config.yaml
d_model: 64
head_dim: 32
d_mlp: 256
tie_embeddings: true
init: "normal"
lr: 0.00937
schedule: "wsd"
final_lr_fraction: 0.0
Each number is 50 + 15 x the weight over the matrix's rms, rounded and kept within 0 to 99. Layers, rows and columns count from 0.

# layer 13 MLP up, 256x64, rms 0.262, rows 205-255, columns 0-63
43 55 41 45 43 55 38 64 58 40 61 41 68 46 70 21 23 51 58 71 42 50 44 31 54 46 54 67 37 26 36 40 46 35 75 49 43 63 36 45 20 86 27 70 52 32 44 66 76 67 28 55 49 49 48 48 86 58 67 33 43 50 52 59
53 31 61 34 46 60 39 46 67 59 45 78 56 44 41 65 40 67 69 57 69 56 57 31 28 47 47 46 32 58 66 40 51 52 26 71 69 63 10 36 28 10 33 64 54 77 55 45 63 55 30 40 50 56 49 53 34 70 52 46 29 51 68 64
65 58 64 72 41 83 51 62 62 55 28 39 49 63 41 41 64 42 34 30 38 15 53 11 63 38 49 55 35 49 33 41 30 53 35 56 44 42 70 51 54 35 42 45 42 54 32 48 88 34 63 72 27 47 57 51 44 67 29 34 37 77 34 64
47 58 73 55 35 19 57 33 53 44 21 60 57 60 55 27 68 06 65 37 62 64 29 47 54 36 51 34 71 52 55 38 26 42 74 56 16 46 51 32 36 55 58 55 64 65 46 50 50 70 53 62 28 46 39 42 71 56 42 72 16 22 61 39
73 47 72 41 34 50 46 54 45 48 41 53 74 22 24 57 54 42 69 19 67 42 47 35 50 57 31 73 53 55 54 66 57 25 35 43 50 32 62 73 51 26 67 62 41 59 70 41 48 37 77 65 58 34 29 72 19 48 53 55 45 43 62 52
44 67 45 54 26 59 77 69 38 39 72 56 77 68 62 42 58 46 45 17 66 62 35 39 61 43 65 47 61 46 49 46 45 58 82 62 54 47 51 56 35 45 41 42 32 64 51 64 43 69 81 42 56 72 24 54 83 58 35 45 51 50 75 44
54 62 54 30 46 62 45 51 88 23 54 39 58 79 63 20 69 51 31 57 64 68 86 52 53 63 14 53 50 41 58 36 66 55 49 59 46 57 64 53 48 45 62 44 25 51 50 30 65 25 47 53 25 32 23 34 80 72 70 52 74 52 42 41
68 63 49 46 59 63 56 41 27 41 33 32 57 72 45 74 46 24 37 55 50 60 26 72 66 49 49 52 60 39 48 38 40 46 61 68 63 55 45 56 34 60 31 40 56 44 66 50 30 51 52 59 49 14 42 40 47 25 71 43 49 53 53 45
60 54 42 51 35 42 69 55 13 01 37 54 56 78 62 54 22 78 45 42 43 75 51 61 42 58 64 66 56 83 67 40 29 28 48 65 78 42 40 77 69 19 67 71 43 33 68 75 35 37 50 45 27 71 52 69 59 68 43 32 64 60 52 42
45 56 40 62 42 54 64 42 52 53 66 22 43 70 54 53 64 48 16 51 48 65 35 67 52 49 56 61 29 64 56 50 42 51 45 45 58 58 68 42 31 44 51 46 51 38 61 49 74 62 44 34 42 54 14 62 55 78 56 48 43 34 54 58
55 54 71 37 43 29 56 52 47 57 53 29 10 49 42 50 46 40 79 43 57 47 21 51 55 34 62 65 85 48 51 73 45 36 56 52 52 31 34 51 59 26 40 62 47 36 65 50 43 44 55 64 34 47 36 53 54 29 45 62 53 61 94 54
59 43 61 56 59 54 63 47 60 13 45 42 54 50 28 79 30 45 66 44 78 56 48 69 61 59 38 29 57 28 45 46 51 37 86 26 72 80 47 62 44 41 22 58 59 54 54 81 69 68 52 54 67 51 45 23 59 47 47 39 70 41 29 61
51 40 41 71 37 42 48 34 48 45 51 57 62 75 65 62 64 26 59 46 65 58 58 47 78 36 37 42 55 35 60 25 47 37 35 71 65 67 60 00 55 41 60 29 31 49 52 57 41 63 58 65 54 53 37 43 62 48 41 58 66 41 60 64
60 57 58 58 29 54 38 61 54 62 61 35 55 39 40 55 65 46 91 34 52 73 63 68 66 25 42 45 69 37 64 62 37 55 41 73 49 33 24 41 81 31 68 51 41 30 38 54 48 66 69 44 57 70 54 42 39 27 25 35 66 69 79 80
54 65 64 47 66 29 60 57 61 59 20 64 58 22 67 47 54 45 20 78 30 53 68 35 58 47 41 46 53 48 48 47 61 37 58 54 51 54 47 49 31 50 32 28 28 48 54 62 63 55 30 51 35 50 12 39 39 62 48 74 38 73 25 63
58 67 53 55 31 52 69 54 56 56 38 37 31 58 48 63 27 53 37 70 63 43 39 41 46 53 61 50 56 42 34 48 63 53 35 45 67 53 51 23 60 66 55 43 74 57 59 54 63 41 43 57 62 44 68 73 53 38 41 51 72 75 61 24
45 41 37 35 34 60 44 51 46 58 64 49 60 47 63 51 59 32 37 60 55 67 24 31 57 38 59 42 46 52 55 74 31 49 52 38 45 50 34 53 55 41 49 40 68 57 54 38 38 25 44 34 67 72 15 71 25 74 64 47 69 43 27 52
32 62 62 57 60 50 37 68 55 14 42 42 57 42 64 42 55 51 45 47 62 13 51 69 66 40 54 52 69 74 61 53 56 53 50 55 46 75 45 63 42 28 56 67 84 50 39 48 58 53 44 38 56 36 49 56 60 40 26 52 42 57 54 69
43 61 59 44 58 45 54 43 59 46 35 51 46 43 60 54 48 63 63 54 46 43 29 78 46 37 49 49 47 48 49 43 56 45 64 63 50 55 50 44 43 57 58 38 57 63 41 57 63 44 48 53 45 62 63 54 51 57 43 36 52 51 47 59
80 66 59 14 61 61 48 52 39 44 31 60 43 63 71 58 75 28 51 46 53 56 45 61 60 40 78 43 50 53 24 52 26 32 49 58 77 60 52 77 20 52 68 45 53 27 68 48 49 59 24 39 70 34 57 39 41 69 63 61 34 46 60 29
47 33 24 57 51 60 61 51 31 73 41 53 65 66 51 46 42 30 58 52 40 43 65 56 29 51 31 49 62 33 68 25 58 50 67 28 49 49 56 75 33 49 63 41 67 41 66 30 74 22 58 49 43 31 47 52 61 41 39 50 78 75 60 50
25 57 17 54 34 53 41 53 58 48 29 63 65 64 34 20 46 56 62 53 60 72 58 49 81 56 54 45 42 88 26 54 30 71 68 63 50 53 64 34 30 33 37 72 61 46 44 81 33 44 54 45 34 85 17 61 41 49 57 67 61 62 64 58
12 39 67 47 67 73 49 62 28 59 21 30 60 30 28 32 40 53 68 40 41 72 53 41 15 50 28 74 65 63 59 45 43 76 49 31 62 28 45 38 38 62 38 48 66 70 58 39 30 51 47 54 68 64 56 56 56 72 67 34 54 33 57 55
54 76 55 78 32 35 76 38 24 67 49 53 24 63 32 62 51 51 38 57 65 60 44 27 46 61 00 32 51 63 61 50 41 30 32 82 44 55 38 73 44 31 62 39 30 28 48 31 69 53 24 84 62 46 68 36 43 38 81 69 33 51 63 45
63 56 40 35 22 55 44 61 42 59 56 56 19 55 45 53 20 66 68 48 55 47 76 41 51 38 58 48 35 41 38 44 38 38 38 67 47 59 37 62 51 41 53 37 36 54 74 64 64 23 70 71 88 45 21 60 64 66 51 49 64 54 53 54
46 65 27 92 78 42 39 35 40 64 29 49 84 38 70 37 59 88 28 65 35 47 55 42 49 27 61 56 61 42 40 65 60 34 53 42 34 46 64 43 65 27 50 25 68 41 11 60 51 81 32 54 38 37 60 35 32 47 15 44 35 35 46 65
25 57 61 45 57 63 40 49 48 52 49 20 25 73 42 88 55 55 71 72 51 77 52 72 86 34 46 45 52 37 71 38 50 40 43 66 68 38 64 46 69 47 20 81 73 49 46 39 48 47 64 58 50 75 42 50 23 34 77 38 58 53 38 54
51 53 37 54 58 82 55 70 74 36 37 56 53 59 52 73 51 61 62 57 57 41 65 43 69 41 58 80 39 52 70 40 62 67 78 61 40 58 65 89 22 51 57 36 76 54 77 65 39 56 82 31 40 53 12 41 39 24 35 79 29 46 39 47
28 41 63 39 20 41 52 67 53 57 49 51 26 51 43 39 66 56 65 76 69 40 71 14 39 54 60 55 40 56 71 66 37 48 56 66 62 41 34 70 40 49 35 53 68 64 33 32 17 44 50 49 18 44 68 59 52 50 53 48 25 87 52 66
21 56 34 66 72 48 51 41 82 51 18 44 59 59 65 58 85 49 38 55 58 44 20 41 52 43 62 57 40 34 11 68 53 64 55 34 62 54 60 60 25 64 23 21 84 61 62 59 63 49 68 26 28 55 59 24 99 37 42 58 37 28 74 51
64 40 70 52 35 59 53 66 51 51 72 49 54 51 53 43 80 48 30 21 40 71 14 31 68 44 74 48 60 56 17 47 72 27 58 52 35 43 35 48 52 57 63 48 34 69 74 74 67 40 39 67 55 29 27 28 14 32 57 44 44 66 69 45
74 48 66 57 39 53 60 78 63 60 18 30 55 40 48 69 43 51 77 46 30 61 52 63 64 30 61 64 56 58 28 67 58 25 44 56 49 59 38 50 58 42 63 69 40 51 25 51 62 43 35 43 59 40 28 49 62 48 66 52 43 55 72 56
63 22 70 34 31 66 08 50 63 32 57 63 25 65 52 31 48 52 37 55 46 37 61 59 12 36 79 38 43 38 67 76 66 46 77 51 48 44 64 30 62 49 33 65 37 56 58 33 85 50 63 64 50 34 43 68 38 66 55 43 54 38 48 68
69 56 57 51 29 52 26 64 52 77 78 56 68 67 72 38 91 46 43 35 71 32 39 43 82 64 33 51 30 23 81 75 55 58 37 58 31 56 60 43 45 51 47 43 55 42 49 40 01 24 45 55 53 38 23 29 27 57 56 46 45 47 33 47
74 57 67 44 45 55 73 41 39 32 53 58 66 66 60 63 55 26 32 43 48 66 57 58 56 50 61 32 75 43 47 35 41 58 74 45 48 83 62 79 43 58 71 51 39 55 71 47 67 50 58 40 29 53 49 19 23 57 42 42 27 37 50 37
68 28 60 20 50 80 48 61 49 33 55 50 57 60 70 58 42 65 55 61 45 49 66 39 78 74 48 38 57 30 72 58 59 45 53 68 70 74 49 47 45 31 49 39 39 48 57 66 51 53 49 43 39 26 62 38 54 71 57 47 51 46 67 69
68 59 39 36 47 54 54 61 50 39 31 23 50 37 66 60 43 46 72 56 67 57 50 43 38 41 62 38 42 56 56 61 35 24 62 38 79 48 51 49 55 64 21 55 39 25 48 38 54 38 58 70 40 82 38 54 63 52 75 49 36 45 61 52
53 61 56 48 46 20 48 42 53 36 57 75 71 64 45 53 50 60 38 36 73 49 29 48 48 39 50 31 45 61 50 57 76 43 49 31 39 70 72 68 48 60 53 73 67 63 81 50 48 41 16 52 47 47 24 52 33 28 56 48 45 36 32 46
69 67 41 67 23 37 64 62 30 29 49 83 58 92 52 78 40 31 52 38 44 49 39 43 52 51 82 53 29 33 46 50 46 33 78 78 42 60 25 53 58 53 40 41 50 61 42 66 31 52 51 25 37 27 50 47 18 69 46 50 35 62 50 36
57 53 46 31 27 42 39 64 43 17 39 46 54 31 74 78 48 52 42 55 38 52 46 51 54 15 67 63 49 44 67 67 59 33 47 76 54 41 55 47 57 46 65 37 48 53 49 53 43 64 63 61 59 46 56 33 49 34 45 24 36 53 43 53
49 64 50 68 18 63 51 64 58 67 71 69 66 69 89 60 57 50 65 59 38 46 56 77 12 57 08 32 66 61 58 49 58 66 45 27 55 56 34 57 44 40 40 59 49 36 39 32 19 48 38 66 13 40 43 71 63 57 44 26 54 53 72 72
68 52 56 18 58 67 71 38 40 63 51 61 18 71 50 59 57 47 59 41 41 38 35 37 79 37 41 33 81 50 44 59 60 40 43 58 64 83 30 33 60 32 55 68 33 22 40 44 68 56 31 55 51 08 47 54 55 44 66 37 67 54 73 45
64 62 59 53 43 42 58 75 44 44 39 56 29 41 32 56 50 27 55 87 45 70 29 47 63 40 24 44 34 46 82 57 77 70 37 45 53 33 56 52 34 37 28 22 54 71 39 40 28 63 57 54 37 18 38 39 43 65 83 36 78 32 42 66
45 51 73 78 57 76 34 38 48 53 52 34 04 62 40 62 50 47 73 39 55 48 37 38 68 48 47 48 71 53 52 50 22 44 63 37 58 43 59 11 38 49 39 59 64 57 39 61 99 71 39 63 33 60 49 72 43 40 48 55 41 00 56 41
49 24 47 50 47 76 36 25 74 67 41 59 36 45 56 70 47 65 54 37 62 56 40 28 62 59 45 19 41 43 70 66 69 50 54 55 50 45 44 40 49 22 55 32 48 59 48 71 93 64 87 26 60 56 50 43 45 53 35 57 57 64 44 62
48 65 60 38 57 64 71 46 67 59 32 62 61 58 63 49 36 56 48 30 46 73 30 50 30 57 51 58 77 45 76 43 42 38 61 37 36 83 63 53 48 76 70 59 53 48 20 32 69 83 50 72 27 52 68 67 53 67 32 40 52 58 67 28
53 45 52 62 69 41 78 70 66 67 83 55 53 21 58 76 41 66 55 47 49 47 40 49 32 44 35 45 21 32 75 37 61 32 76 52 48 50 42 56 40 57 86 59 56 31 31 51 66 35 54 49 41 67 46 56 23 18 48 46 61 47 66 43
48 48 40 33 47 45 23 42 34 55 63 43 43 66 44 75 45 67 68 65 31 57 46 49 40 60 55 44 23 45 45 68 69 46 70 61 81 61 39 35 62 26 60 63 48 79 28 41 63 34 56 37 48 56 68 74 54 11 51 37 54 49 77 25
66 64 33 13 39 56 69 40 53 44 39 29 21 79 54 44 06 07 74 33 46 47 59 30 45 50 42 54 36 46 53 52 57 71 56 61 54 58 49 53 56 50 80 65 34 53 75 41 70 48 58 65 35 45 16 26 48 40 51 24 42 72 60 30
66 53 29 16 52 70 42 34 30 54 50 56 79 63 74 39 53 82 61 37 38 41 34 38 30 68 58 32 44 39 17 59 63 57 51 36 69 52 48 57 50 54 71 56 52 31 35 52 56 57 65 31 63 20 64 31 69 47 68 31 76 49 59 48
18 71 29 49 61 38 43 83 37 53 48 47 62 81 40 63 61 37 18 40 52 59 36 33 42 62 50 41 42 30 46 30 37 49 81 44 54 59 56 43 26 39 56 62 56 75 48 52 36 31 40 57 40 47 62 64 53 63 68 47 21 68 62 72